Weights of a small GPT-style language model, trained from scratch on English Wikipedia.
Size: width 384, 4 heads of 96, MLP 1536 squared ReLU, vocabulary 9444, 35.7M parameters.
Architecture: RMSNorm before each block, embeddings untied during training, normalized queries and keys, local attention windows, gated attention, value embeddings.
Each number is 128 + 24 x the weight over its row's rms, rounded and kept within 0 to 255. Layers, rows and columns count from 0. The size above them is the row's rms in percent of the matrix's.

# layer 11 MLP up, 1536x384, rms 0.135, rows 655-707, columns 128-191
size [ 96  89  97  97 100 100 100  96 100 103 104 105  95 102 109  97  94  95 102  97  94 102 101 101  96 101  96  93 106  97 105  96  78 100 100 104  99  95 107 100  91 101  91 102 100 101  97  98 100 108  97  96 101]
[[ 67 110 145 126 134 128 101 148 159 131 129 142 137 111 121 115 138  94 132 128 148 123  99 111 101  94 105 104 138 104 118 144 112 168 121 105  67 128 119 167 144  87 137 130 108 149 137 129 107 137 124 115 169 119 146 139 120 132 113 141 121 146 106 110]
 [129 154 181 138 149 155 105 119 152 128 124 129 127  84 113 168  99 129 138 106  98 108 153 139 124 128 112 170  94 138 124  95 149 143 130 123 136 112 142 141 114 109 153  66 112 144 126 113 122 136 121 165  96 138 119 131 142 110 143 127 156 104 143 128]
 [ 82 124 103  97 128 128 106 128 129 133 111 115 144 121 157 128 161 144 100 150 117 113 123 107 106 159 129 131  95 120 101 118 131 106 146 136 120  72  95 125  77 106  98  95 104 130  87 109 122 129 120 113 124 109 128 111 146 110 127 106 167  96 164 176]
 [126 107 145 149 155 139 166 133 162 137  84 141 110 187 159 122 169 147 158 152 137  92 128 102 117 146  87 134 164 120 151 155 148 122 130 150 133 102  95 123 141 131 110 148 120 127 101 134 151 103 118 121 125 148 147 147 102 159 160 144 109 112 118 123]
 [164 158 154 175  83 135 118 145 105  96 135 139 139 147 138 135 115 105 151  97 144 147 139 171 170 123 139  72 102 176 146 134 142 125 132 131 124 160 100 135 153 128  93 104 169 130 121 163 122 147 114  75 158  96 122 147 108 126 126 147 142 123 118 114]
 [142 135 223 143 165 152 125 154 120 125 156 138 128 109 121 136 115 141 146 133 152 137 130 145 100 127  95 147 149 130 139 119 126 113 145 125 120 113 157 127 107 192  95 163 112 124  94 154 177 145 121  99 100 119 117 115 103 116 171  94 122 112 132  98]
 [194 131 102 147 150 169 156 120 191 130 140 145  63 124 143 149 119 145 155 116 163  87 120 134 115 124 124 135 114 102 113 154 121 123 142 124 166 150 112 139 128 155  94 116 165 113 126 137 114  82 155  72 102 147 176 113 128 194  77 131  97  94 122 132]
 [ 87 128 146 147 123 115 148 135 154 121  77  99 166 114 164 123 137 143 149 120 120  79 162 133 167 125 150 122 136 108 103 138 130 148 156 126 116 132 155 159 141 170 123 153 113 170 104 118  83 118 121 128  85 139 105 146  53 140 162  90 108 140  81 135]
 [131 116 111 141 157 100  91 128 122  77 144 129 135 120 128 129 153 193 133 122 195  95 133 186 103  79 109 142 122 118 123 136 111 147 159 149 103 101 127 107 115 133 119 104 157 145 114 142 121 138 125 109 125  97  97 172  91 120 125 107 101 116 150 126]
 [100 118 157 117  99 155 130 150 141 136 161 135  99 151 120  90 119 121 102 115 109 168 117 146 131 124 161 134 102 119  72 166 138 112 140 127 155 150  87  97 174 149  77 110 117 146 127 128 192 135 127 171 133 150 147 113  63  94 151 162 118  85 163 133]
 [123 123 136 149 138 159 136 158 132 134 132 152 170 133 138 133 163 100 107 157  96 154 140 144  84 181 141 140  91 124 117  93 157 160 150 121 137 124 134 114 103  97 129 110 165  96  83 146 117 122 108  98 150 154 163 116  84 174 136 135 130 110 120 149]
 [115 140 153 189 131 122 153 116  97 142 124 135 137 141 158 153 148 133 152 110 145 157 128  81  97 141 129 157 113 169 117 108 146 128 126 159 134 146 180 134 148  78 124 154 137 130 104 116  92 112 128 127 132 180 126 137 147 142 133  94  93 112 161 109]
 [134 112 112 113  62 116 130 114 133 161 159 178 124 134 138  93 153 116  96 168 121 145  94 156 105 130 163 119 127 137 124 100 137 108 130 102 151 116 140 136 159 105 107 182 125 142 145 164 102  94 110 103 115 110 117 123 163 118 149 116 108 117  91 127]
 [143 136 124 127 116  97 133 126  59 102 128 129 134 140 113 111 141 106 171  89 111 114 109 205 102  94 122 110 152 154 134 122  98 151 126 114 114 150 150 141 150 129 138 127  81 129 166 127 154 110 120 115 121  95 156 144 149 146 119 103 123 123 151 126]
 [124 110  98 118 110 134 110 173  95 109 128 161 127 120 130 161 114  93  92 142 123 122 110 107 165 155 104 160 117 115 125 128 112 133 144 163 116 136 134 151 123 133  82 125 100 146 139 134 125 144 116 170 128 102 171 121  88 133 177  93 139  89  53 171]
 [101 128 131 107 147 145 105 149 134 132 169 108 136 112 161 173 129 132  87 169 147  77  96 180 150 143 163  91 156 137 140 136 144 144 141 149 133 111 111 148 133  80 174  98 143 120 108 132  97 137 131  89 123  99 111 129 131 128 132 117 126 124 113 129]
 [129 125  93  79 130 159 168 132 124 160 119 121 115 136 167 171 122  66 105 150 131 128 114 112 128 127 119 151 126 130 127 136 114 148  79 131 140  99  95 120 141 141 135 138 128 103  76 140  95  78 128 154 149 112 124 120  87 121 139 109 119 101 110  87]
 [123  94 145 150 115 128 111 126 179 135 113 165 121 146 152 162 101 122 152 119  97 115 101 113 133 131 137 113 144 143  91 119 138 155  80 131 129 127 121 146 119 102 112 112 153 157 149 114 125 113 118 186 113 110 132 133 155  95 138 123 118 130 112 101]
 [101 152 172 169 100  82 113 132  92  79 142 123 121 142 131 142 148 136 112 101 112 152 103 135 127 147 120 179 129 104 121 168 111 127 120 125  79 147  99 152 155 125 156 169 124 146 104 131 102 161 126 160 154 110 124 145 138 100 129 115 172 120 134 147]
 [113 130 142  88 150 155 170 162 148 120 126 119 156 158 144 152 142 102 131 134 193  83 107 147 213  88 149 133 132 120 129 107 141 122 149 135 143 147 149 155 148 144 133 121 133 167 122 114 132 140 133 151 171  73 149 130 137 124 164 133 140 153 138  74]
 [148 160 132 170 110 143 110 114 131 113 137 139  97 138 121 125 106 109 116 127 134 119 109 152 142 100 128 142 127 119 131  96 162 130 142 143 104 191 112  96  75 130 143  77 101 137 137 115 119 131 173 126  89 145 140 132 101 127  98  90 143 117 128 177]
 [132 136 129 129 171 111 141 116 146  85  94 176 165 162 131 107 115 157 121 132 136 139 106 120 111 119 106 119 177 145 167  96 136 130 144 151 113 113 117 163 142  80  95 101 154 143 109 117 154 162 142 125 126 108  93 135 131 101 122  98 130 142 134 124]
 [150 121 157 130 188 148 134 135 115 137 148 143 127  96 134 139 162  97 147 120  98  61 138 127 134 126 116 159 144 119 104 153 113 136 158 129 131 148 152 134 106 135 147 139 149 123 140 116 168 117 103 126 110 142  76 137 149 149 155  81 167 131 122 129]
 [115 171 119 165 163 123 119 103 117 158 110 152  72 126 163 171  87  93 151 158  68 168 134 105 123 148 131 161 120 154 184 174 122 202 102 143 110 122 107 115 131 124 142 136 114 127 152 123  97 111 154 133 103 118 162 147 144 119 140 108 126 131 134  91]
 [152 110 133 176 138  82 180 142  88 110 148 125 104 110 134 178 123 137 117 172 163 123  99 156 136 137 162 109  94 174 129 144 138 136 120 101  96 119 171 103 109 140 163 171  93 133 124 129  89  69  86 131 104 126  56 150 140 101 135 123 102 111  88 161]
 [117 162 131 111 111 194 104 147 117 141 126  83 140 130 165 114 141 133  97 124 167  93 149 129 138  74 156 127  99 132 159  91 155  89 132  95 138 134 181 146 128 136 154 104 146 153 157  69 117 136  99 167 162 129 124 136 159 133 132 143 167  91 144 121]
 [127 112 100 169 101  98 132 132  82 180 124 128 137 123 127 117 179 139 121 142 151 121 146 149  94  92 122 171 164 153 151 111 118 146 135  84  98 123 116 133 128 125 143  78 123 156  86 151 128 118 133  95 153 175 129 122 124 136 107 103 139 152 123 158]
 [138 137 118 122 164 138 107 113 151 138 110 153 149 132 131 116 110  83 149 115 128 137 127 161 146 126 149 129 158  80 106 190 123  99 110 114 110 104 158 167 148 159 110 153 169 137 158  98 115 118  97 125 149 157 113  81 114 110 152  97 131 158 134 147]
 [130 128 130 129 135 133 146 164 127 131 145  90 132 146 116  97 140 158 159 145 167 151 155 115 124 146 125 152 162 102 116  91 110 125 125 165 132 117 175 161 141 127 155 126 121 122 198 159 121 129 170 149 174 128 113 151 157 145 128 125  92 115 132 126]
 [127 129 105 130 173 129  83 134 161 122 161 131 116 115 156 147 162 119 120 110 145  95 150 130 144 178 144 116  78 154 102 118  95 139 166 104 102 141 144 159 116 155 138  91 129 159 112 139 137 157 126 146 140 106 117 173 116 121 181 117 121 126 124 156]
 [123 146 110 116 137 135 131 121 117 123 114 125 124 148 122 129 184  85 109 156 143 152 118 162  59  85 152 109 113 106  97 111 149 125 104  99 123 112 123 128  99 111 125 141  95 124 105 162 116 131  82 141  80 169 120 100 120 134 127 119  97 114 100 139]
 [101 128 119  79 118 148 146 122 127 142 142 137  98 136 130 153  99  99 146 115 144 143 123  77  90  94 184 118 143 108 119 113 113 160  97 157 126 120 132 171  88 108 137 147 147 105 108 166 124 143  89 171 118 124 156  77 135 126 171 186 121 113 126 139]
 [143 146 112 153  94 120 111 107 113 149 122 128 162 148 140 150 145 132 150 139 160 127 137 137 110  77 129 137 122 152 102 144 152 166 125 147 136 126 134 121 129  93 109 127 165  88 142  51 120 137 140  89 111  93 138 101 134 140  97 106 158 142 161 168]
 [166  95 144 141 135 120 117 150 147 154 144 157  98  70 125 101 157 109  91  98 152 157 132 139 154 107 118 130 185 144 123 121  84 132 125 121 112 120 133 133 145 113 125 143  80 102 119 111 107 162 113 117 102 162 133 126 130  63 137 148 129 155 126 139]
 [ 81 118 129 100 156 128 131 105 139 158 154 102 119 110 115  94 132 151 117 120 139 142  80 146  84  99 106 118 130 143 118 125 147 142 110 115  83 145  90 115 126 146 134 164 156 140 140 109 112 133  94 108 156 105 151 147 160  95 108 147  98 157 107  74]
 [117 138 157 134 134 126 145 124  94 108 109 110 153  99 113 128 144 130  67  97 159 168  92  98 116 108 168 130 129 124 134 124 130 120 144 148  92 129 101 148 127  80 112 111 118 121 110 158 109 146 137 147  96 139 154 116 109 128 114 139  99 178 138 109]
 [179 108 146 155 124 116 106 134 146 181 118 118 125 199 131  90 159 165 110 109 148 141 152 124 140 112 149 116 139 127 144 126 169 116 113 139 126 135 152 107 103 134 147 105  71 134 147 100 136 146 118  82 115 131 153 185 128 100 116 121 106 117  97 113]
 [154 143 113 135 145 117 121 150 105 139 113 104 150 131 117 122 109 116 145  77 102 107  99 150 147  94 130 110 148  87 176 149 116 120 135 128 153 123 157 120 140 141 120 134 147 107  84 131 150 135 143 116 127 138 123 134 121 132 110 118 183 149 119 131]
 [138 147 156 149 108 127 138 140 113 159 118 118 137  85 169 138  84  90  97  98 173 106 137 140 143 128 107 116 106 152 135 125  91 162 140  94 115 112 120 111  91 133 140 103 114 119 143 170 134 132  92 149 130 153 157 109 130 119 114 124 105 122 138 147]
 [125  99 125 133 167 129 178 183  93 130  91 103 125 115 188 147 106 153 174 107 131 141 146 144  97 115 137 129  98 135  99 151 105 144 111 134 124 140  97 147  97 164 136 107 175 129  97 167 121 135 112 143 144 139 137 109 130 115 106 154 112 144 107 151]
 [165 105 134  98 118 155 152 112 138 165 104  92 149  79 140 123 138 139 115 140  91 125 108  97 132 114  84 106 127 124 169 121 144 128 121 138  77 125 139 128 143 157  96 141  85 113 120 155  89 125 121 129 105  95 121 134 163 111 119 178  95 150 143  98]
 [138 112 146 112 108  72 101 110 102 117 150 116 108 201 115 178 145 152 119 147 123 153 122 121 119 115 181 155 123 103 168 157 126 136 119  90 129 134 181 100 136 139 141 124 103 104 132 165 158  76 130 104 124  93 149 156 151 141  88 158 124 163  86 104]
 [153 143 119 146 141 124 141 109 127 151 116 128 131 135 151 128 172 122 117 100  82 145 130 127  57 135 136  84 150 122 128 112 129 146 125 151 145 122 128 129 102 151 107 119 138 145 154 140 107 144  94 139 126 169  98  83 106 141 131 136 100 109 126 131]
 [108 154 138 131 127 128  88 138 115  86  99  98 147 113 138 146 134 117 160 115 132  64 152 109 150 151 154 119 163 126 188  91 143 121  69 132 112 128 112 132 165 123 134 156 166 151 161 131  97 118 137  83 168 179 139 131 125 111 135 101 188 103 158  98]
 [110 124 128 108  85  96 149 126  85 130  98  81 124  91 132 110 125 125 145 143  90 113 142 115 121 119 140 125 121 120 143  97 149 166 104 144 114 156 124 154 140 110 119 123 124 148 166 137  93 121 122  91  84 133 158 124 138 137 165 122 121 122 122 174]
 [129  95 124 106 111 128 136 113 111 154 144 180 133  64 171 106 155 102 105 168 100 128 128 133 132 143 105  80 111 159 110 100  90  88 109 147 129 137 139 111 113 119 128 160 167 108 119 123  84 160 120  97 112 151 115 118 196 129 129 108 171  72 142 107]
 [164 136 156 131  93 112  91 111 175 104 146 120 134 154 124 102 168 129  97  78 140 100 141 169 126 122 130 174 184 102 121 107 124 114  94 105  83 135 159 118 133 138 153  68 122  92 141 158 122 138 136  96 140 126 117 132 114 154 142  67 129 152 101 166]
 [155 121 175 105 133 140 183 130 185 155 161 104 128  89  81 124 125 126 151 109 131 123 118 113 120 133 102 131 156 118 111  93 114 167 116 160 136 137 118 150 124 134 136 124  83 130 102  95 119  94 103 113 136 152 129  85 149 120 133 154 140 138 148 104]
 [129  95  80 104 133 159 147 136  58 146 133 118 171 132 102  87 158  95 125 184 123 169 131 144 128 117 100 121 110 129 176 131 124 101 151 131 111 112 124  83 108 116 119  90 108  91 122 144 115  97 119 154 192 111 143 121 136  89 151 118 152 106 110 123]
 [130 139 155 112 133 174 127 115 112 109 171 158 115 131 119 111  78 100 125 164  84 134 134 112 110 138 109 145 122 115 100 118 133 117  94 127 133 114 133 125 142 105 126 139 100 156  98 167 134 121 134 152 112 114 147  76 158 118 145 135 110 112 135 124]
 [138 133 132 117 116 106 169 122 177 161 113 120 128 146 141 144 123 133  87 105 115  92 146 113  72 110 109 115 130 103 146 151 125 107  85 117  64 131 136 106 130 159 134  82 113 141 127 118 132 130 158 143 107 146 120 124 116 161 101 136 159 214 131 121]
 [114 127 138 120 147 132 100 122  80 143 126 174 108 135  99  99  95 107 153 158 173 153 139 146 109 146 121 139 116 130 131 141 114 132 143 145 154 117  91 110 129  88 110 127 150 135 144 108 173 143 106 138 155 111 125 138 113  82 156 125  85 116  92 154]
 [141 115  99 151 144 122 135 153 141 115 158  99 149 136 103 132 112 137 191 121 117 144 118 153 112 127 163 141 131 114 142  80 133 146 141 165 129  89 124 170 115 103 160 171  81 142 144 143 134 153 187  90 130 125 125 163 143 115 142 131  91 120 148 120]]
# layer 11 MLP down (transposed), 1536x384, rms 0.102, rows 655-706, columns 128-191
size [ 94  95 103 104  97  98 105  99 100  96 103 101  99 102 102  95  87 100 106  96  98 105 104 102  94  98  99  92 102  96 102 100  93 100  97 100 103  97 104 106  98 104  96 102 100 102 103  99 102  98  95  93]
[[134 119 101 135 142  69 110 180 128 110 103 118 153 121 141 135 157 145 159 128 137 146 120 146 159 111 115 149  86 121 130 134 148 138 130 121 110 107 173 175 149  90 126 104 115 105 100 142  86  76 134 151 134 116 127 115 122  97 143 139 104 109 131 139]
 [121 148 137 106 129 114  90 108 123  92 130 130 143 135 125 124  92 138  82  81 147  88 123 136  81 117 155 127 103 121 120 151 113 118  94 143  95 113  88 142 129 132 146 131 113 134 146 165 165 107 116 117 147 122 161 123 129 150 104 142 141 142 154 111]
 [162 137 132  87 137 136 125 104 147 110 108  91 155 121 121 165 152 150 117  89 172 176 164 158 100 138 134 146 110 120 134 151  97 162  84 133 146 157 147  94 125  78 117 108  93 111 119 107 149 155 120 167 170 179 129 115 131 136 112 162  73 139  82 173]
 [127 101 160 170 108 137 119 120 137 140 144 115 117 129 122 167 121 147 123 139 134 143 158 129 104 146 148  91 108  75 162 108 161 100 112 147 122 145 120 114 131 143 128 127 162 115 121 169 132 129  93  85  90 137 123 152 142 159 154 101 128 159 129 113]
 [108 123 149 131 152 137 111 145 123 135 124 135 141 128 131 144 135 133 122 142 124 102 159 114 160 118 145 161 130 180 131 161 113  88 151 105 135 127 143 111 125 104 162 187 133 162 146 139 124  97 135  81 154 122 132 155 170 139 151 126 123 130 126 138]
 [116 137 126 111 141 112 160 134 166 134  85 131 109 132 144 147 121 127 157 110 145 124 146 156 123 102 114 131 128 204 124 107 134  93 115 138 113 145 148 148 133 158 157  88 159 106 144  82 104 117 128 154 125 135 134 126  85 109 123 160 142 138 126 175]
 [134 104 117 121 174 102 161 112 108 139 127 148 130 141 126  97 109 143 159 169 135 122  91  86 175 152 164 100 137 152 136 135 147 135  95 122 157 173 148 122 145  99 167 159 136  87 116 159 142 148 150 134 140 143 148 140 102 129 126 157  85 154  93 110]
 [115 103 139 133 102 157 148 131  80  86 127 113 125 106  84 158 148 127 128 131 158  97 122 148  80 133 130 127  93  95 173 108 127 178 104 111 114 142 101 110 121 148 122 165 148 125 157 121 145 130 167 148 127 146  98 106 117 145 136 121 124 116 118 186]
 [132 138  89 136 125 129 124 135 134  76  76 106 166 126 112  92  99 127 141  76 139 132 187 142 117 153 136 137 131 173 146 152 174 121 163 146 135 135 122 132 148 164 159 112 125 145 106 159  98 100 141  93 156 106  89 175 122 142 107 125 137 124 110  95]
 [127 133 154 115 107 127 103 123 110 136 122 103 127  88 112 141 102 111 122 170 113 149 153 150  70 107 122 122 128  88 136 160 148 126 144 112 119  93 102 100 130 145 147 103 140  97 114 140  81 161 162 148 119 119 141 177  95 105 125 119 121 109 167 110]
 [129 116 104 135 150 151 119 111  89 123 128 163  92 152 137 126 146 135  88 188 101 146 105  65 149 111  53 130 135 136 100 149 132 183 116 137 132 126 118 143  80 167 114 120  86 117 122 192 128 143 144 109 162 134 147 177 166 155 116 123 113 149 118 147]
 [108 146 182 117  98 102 141  92 123  89 114 172 170 146 166 105 162 114  97  85 128 120 149 129 154 105 142 137 108 165 112 152 128 142 135  96 123 128 131 141 161 136 122 132 114 149 135 109  90  88 143 139 113  91 124 119 104 145  90 127 148 145 140 118]
 [111 128  81 154 144 123 143 157  93 105 161 160 152 156 156 115 154  92 102 116 135 144 123  94  99 116  94 138 127 145 119 133 127 124 171 166 127 125 135 117 156 114 131 157 116 159 141 168 132 120 125 171 124 159 133 116 150 101 151 129 106 102  88 102]
 [162 132 126 119 123 109 105 109 125  99 143 136 113 140 107 156 158  85 115 123 116  89 152 153 100 162 150 109  81 138  70 155 155 153 143 125 171 184 115 147 198 148 143  90 139 126 151 121 112 127 129  63  95  97 123 130 124 125 147 121  93 126 114 144]
 [118  81 125  79 128 129 136 144 109 147 139 133 120 157 119 134 127  90 136 101  93 136 101 119  85 121 127 108 126 153 161 128 118  89  73 105 149 124 123 183 165 132 108 137 131 121 137 131 116 139 119 140 114 158 145 135  95 126 138 116 166 117 108 126]
 [130 139 105 157 126 143 138 130 181 114 138 133 103 143 117 173 121 105 132 123 128 110 139 188 117 147 155 153 160 182 110  97 123 125 109  94 114 112 146 107  93 113 117 162 150 122  86  96 111 109 117 112 108 152 115 141 130 138 121 150 106 131 137 161]
 [142 146 144 149  65 139 131 136 118 124  92 133 117 122 141 112 152 124  90 125 113 103 151 125 157 127 147 113 140 120 152 161 132  94 133 101 142  89 104 137 132 108 135 129 131 147 143 148 143  65 102 125  96 142 103 132 130 143 145 107 105 145 124 120]
 [154 125 121 116 142  76 131 123  92 159 170 103  76  89 143 129 100 108  80 165 116 170 119  91  94 146 159 147  91  70 156 162 161 173 146 122 115  97 143 117  68  97 130  69 102 138 109 143 108 179 157 113 130 168 131 129 118 128 141 133 137  82 120 100]
 [101 157 152  90 133 113 133 138 143 152 116 108 145 137 174  98 138 137  98  94 136 100 158 150 111 135 133 123 131 110 151 139 170 120 112  97 126 137 129 126 153 146 144 143  89 144 124 133 126 119 143  96 130 123 112 151 130  82  72  62 117 163 116 118]
 [102 169 155 139 131 134 125 151 134 104  87 138 135  85 114 108  74 109 148 118 110 167 161 118 166 157 119 127 146 125 112 120 111 121 113 128  91 123 147 162 120 151 143 166 142  99 157  85 143 147 146 136 144 128  95 157 120 131 144 141 114 119 141  85]
 [136 158 116 146 127 175 148 124 128 162 133 134 136 106 124 114 124 152 151  67 108 122 105 129 117 150  98 138 117 160 148 113 141 124  73 133 142  89 129 136 108 133 120 130 100 188 126 133 116 101 138 128 144 108 110 147 121 117  95  89 125 117 112 177]
 [148 138 115 137 115 209 157 118 149  79 138 108 159 155 152 145 140 128 125 143  99 104 116 139 102 139 102 103 122 113 119 159 151 125 109 155 136 110 104 140 121 133 106 120 120 128 152 132 123 133 110 152 113 153 124 119 157 124 101 170  96 115 152 101]
 [106 150 133 126 144 130 132 139 154  86 129 125 184 142 117 106 129 148 126 110 143 125 139 117 129 127 126 175 100 175 120 160  91 164 126 120 161 120  99 101 136  99 125 179 105  83  88 106 164 184 161 137 157 122  94 113  70 124 146 126 113 182 167 126]
 [137 161 147 144 102 151 138 122 152  75 144 148 108 112 121 135 136 126 129 143 122 110 116 149 122 117 160 102 149 149 159 121 161 140 146 122 144 115 130 150 131 117 115 204  93 115 118 142 136 127 121 122 125 166 163  92  96 132 131 177 120 141 167  90]
 [ 77 102 134 121 137 143 139 136 152 121 113 122 103 109 155  75 146 135 115  90 131 149 121 120 157  96 142 142 130 105 142  85  82 148 157 122 129 132 126 133  87 140 111 119 117  86 110 161 133 135 118  90 122 104 138 108 129 150 160 153 137  96 115 150]
 [148 175 127 127 106 104 124 109 158  96 153 138 162 149 161 124 129  86 151 123  70 119 118 141 120 121 137 117  99 106 138 128 110 132 122 183 108 140 153 176 130  99 168 149 135 147 122 118 126 131  93 109 113 164 155 125 163 131 136 158 135 180 132  99]
 [ 98 118 154 101 138 167 136 107 112 110 131 142 138 121 120 148  69 156 141 150  78 100 100  94 118 100 140 145 139  83 155 139 138 139 116 121 147 126 126 119 128 111 129 109  76 161 148 131 102 126  85 147 118 108 174 143  87 169 166 110 141 116 156 145]
 [142 148 114 130 111  84 123 148 113 130 144 143 100 161 142 120 137 150 152 157 104 164 120 178  96 124 159 140 113 122  98  78 125 158 104 125  95 154 118 129 115 132 125  75 109 133  98 142 130  97 141 147  98 132 111 122 127 140 138 100 108 150 138 144]
 [115 141 150 136 120 136 142  86 119  92 112 150 126 139 121 184 153 137 102 173 111 124 155 146 196 118 139  99 140 120  96  96 167 148 160 183 108 106 153 101 148 117 130 140 131 100  90 138 155 147 104 152 150 125 143  94 142 121 136 120 131 157  93 141]
 [135 143 173 131 139 118 117 141 117 123 133 111 121 173  76 129 140 125 100 153 134 151 119 113 140 157 167 129 172 101 108 122 156  61 145 118 116 115 128 123 141 162 135 118 123  71 137 119 118 123 149 132 120 205 127 144  79 121 118 109 101 135 108 137]
 [140 139 136 124 146 105 126 132 136 123  92 122 101 163 132  98 160  93 161 126 189 173 145 112  78 114 133 119 145 167 158 126 161 111 160 122 100 166 101  95 120  95 118 165 140 122 122 133 112 161 143 129 165 129 121 121 116  98 121 133 124  94 140 153]
 [131 111  76 130 140 140 103 163 123  95 108 179 122 124 169 137 120  90 158 148 103 118 153 117 107 132 133 148 133 107 108 121  97 139 137 169 100 137 181 138 113 128 113 128 144 111 151 148 166 125 118 129 116 104 152 109 132 120  90 141 149 103 154 114]
 [155  97 112 120 135 118 127 129 121 140 111 119 115 162 139 107 114 133 141 124 137 138 154 117 128 131 122 153 117 138 129 128 123 146 129 130  96 134 107 136 131 177 161 135 131 130 107  98 142 125 144 124 137 127 127 128 138 120 143 128 135 136 138 143]
 [168 133 137 126 151 131 133 133 123 113 135 120 100 126 149 168 132 129 144 109 146  73 142  90 131 150 137 160 119 137 122 124 151 105 135 127 151 173  99 115 161 154 123  82 148 112 168 117 184  81  89 147 141 150 129  44 131 115 106 123 176 165  97 116]
 [137  94 150 142 135 121 112 124 104 130 144 143 163 126 159 152 129 104 116 149 111 133  83 135 130 124 167  63  95 135 127 166 158 134 139 110 106  98 132 124 144 115  86 140 121  89 140 141 140 125 138 124 123  91 115 108 127 118 177 130  91 118 125  98]
 [140 111 159 145 137 135 127 128 151 157 144 113 146 156 111 109 114  92 146 148 109 129  91 149 129 171 144 145 118 106  89 125 153 164  99  99 201  94 131 109 130 145 152 180 124 115 136 112 102 148 133 122 146 137 154 134 147 107 136 107 144 125 157 135]
 [108  89 130 108 122 145 115 142 160 156 132 148 140 118  86 116 117 149 106 149 107 146 107 130  71  97 129 103 137 112 149 119 100 107 123 113 119  96 128 120 135 136 155 156 124 119 119 152 118 113 140 149 141  89 133 135 162 154 115 116 124  78 122 115]
 [131 119 146 170 141 113 151 114 151  95 118 159  91 139 121 120 140  90 118 156 121 110 158 155 121 106 135 139 170  97 152 166 159 141 188 105 165 135 124 137 174 147 139 179 116 163 104 115 135 130 124 102  96 149 126 149  82 115 119  93 107 109 105 137]
 [154  97 117 103 139 126 131 146 159 145 147 120 146 195 109 124 130 156 136 130 125 146 146 139 125 108 111 108 116 154 132 137 144  87 102 151 107 146 144 105 170 137 140 128 108 147 122 134 127 147 122 136 151  90  98 162 145 153 132  97 112 121 102 111]
 [106 131 193 111 113  81  96 136  93 111 117 150 112  94 117 138  77 127 132 152 143 102 128 139 173 173 156 111 152 142 134 189  77 117 135  84 120 114 125 181 143 144  93 115 135 115  75 134 104 147 108 110 104 141 122 114 135 112 124  96 131 107  87 143]
 [131 136 138  99 124 120  87 139  87 123 168 145 102 138 154 121 111 136 111 172 122  88 159 151 129 126 118 136 125 142 197 186 147 126 125 100  95  90 116 141 172 129 123 133  91 155 117 145 129 161 117 140 157 136 117  88 119 152 135 131 111 132 124 152]
 [114 132 165 205 119 135 171 147 148 132 124 127 100 151 101 108 100 111 134 108  94 160  65 156 147  97 155 143 157 150 153 115 150  94 131 143 118 105 136 122  89  69 111 106 110 152 130 113 112 159 123 129 120 125 112 118 135 143 134 121 134 183 131 182]
 [120 137 140 167 127 153  77 167 154 134 131 103 127 138 147 175 126 133 103 154 115 127 129 181 116 145 164 155 128 134 144  97 128 139 126 141 126 137 128 112 169 142 141 150 107 122  98 116 117 147 146 120 104 103 125 119 134 157 125 194 128 157 134  79]
 [141 140 175 125 109 128 155 106 153 161 105  83 122 137 170 118 136 119 122 148 113  96 103 109 120  90  92 103 123 158 154 116  88 162 146 126 155 135 144 143 152 175 131 117 131  60 122 157  56 137 152 142 158 133 106  89 137 163 137 105 125 157 115 131]
 [166  99 129 134 159 147 168 124 137 135 121 143 168  99 142 139  80 100 196 124 115  87 113 128 136 159 108 132 145 161 129  97 136 112 147 123 144 148 148 132 178 153 116 117  96 138 131 175 154 178 149 123  58 138 167 151  86 111 118 118  79 143 114 124]
 [114 138 111 143 109  88 118 127  82 140 137 117 138 164 155 140 152 153 143 160 104 140 125  91 152 153  99 147 154 139 105  98 122 142  86 149 124 147 159 146 143 100 162 144 136 158  87 130 116 127 132 131 127 132 152 103 107 152 101 148  83 140 125 110]
 [136 128 115 179 112 134 115 148 112 140 105 162 144 147 178 187 122 122 158 134 136 127 124 133 121 124 142 139 150 128 101 166 150 101 157 139 101 123  99 116 117 123  92 135 160  82 138 133 120 160 159 153 114 147 148 142  98 101 114 127 118 140 124 103]
 [137 136 146 131  96  89 134  89 129 132 141 149  81 138 156 115 148 129 152 138 154 132 127 124 104 128 142 139 152 143 151 165 128 125 106 109 150 125 113 140 176 124 177 114 147 108 137 136 153 115 118 166 121 140 139 142 115 135 138 126 133  97 113 134]
 [103  95 113 145 134 133 112 162 147 115 143 110 123 167 138 134 123 166 144 165 129  98 167 163 107 136 127 125 144 142  84 133 109 142 119 177 127  95 153 128 110 137 120 158 145 135 135 101 153 140  80 122 136 128 132 120 163 122 128 159 159 128 125 118]
 [150 139 106 115  90 138 127 102 162 121 145 125 100 102 127 148  96  99 128 110  97 113 127 132 107 124 133 123 152 114 124  89 137  96 126 150 177 135 130 112 134 117 138 122 141 137 157 142 116 126 108  92 116 174 159 121 151 111 123 135 125 135 159 128]
 [ 79 123 122 126 105 148 143 110 104 137 135 110 126 138  91 132 123 168 100 150 105 114 142 161 103  86 160 138 107 171 112 137 156 145 131  99 162 124 168 146 138 102 112 113 137 138 115 137 167 113  97 124 169 100 126 135  77 130 112 113 105 116  97 130]
 [114 101 140 135 102 123 146  74 145 138 125 109 152  58 135  95 146 159 120 156 188  94 163  92  79 148 149 173 109 137 123  93 125 131 138 119 123 148 145 155 151 129 136 116 115 157 124 113 153 118 134  75 107  96 102 130 138  98  77 159  87 109 124 130]]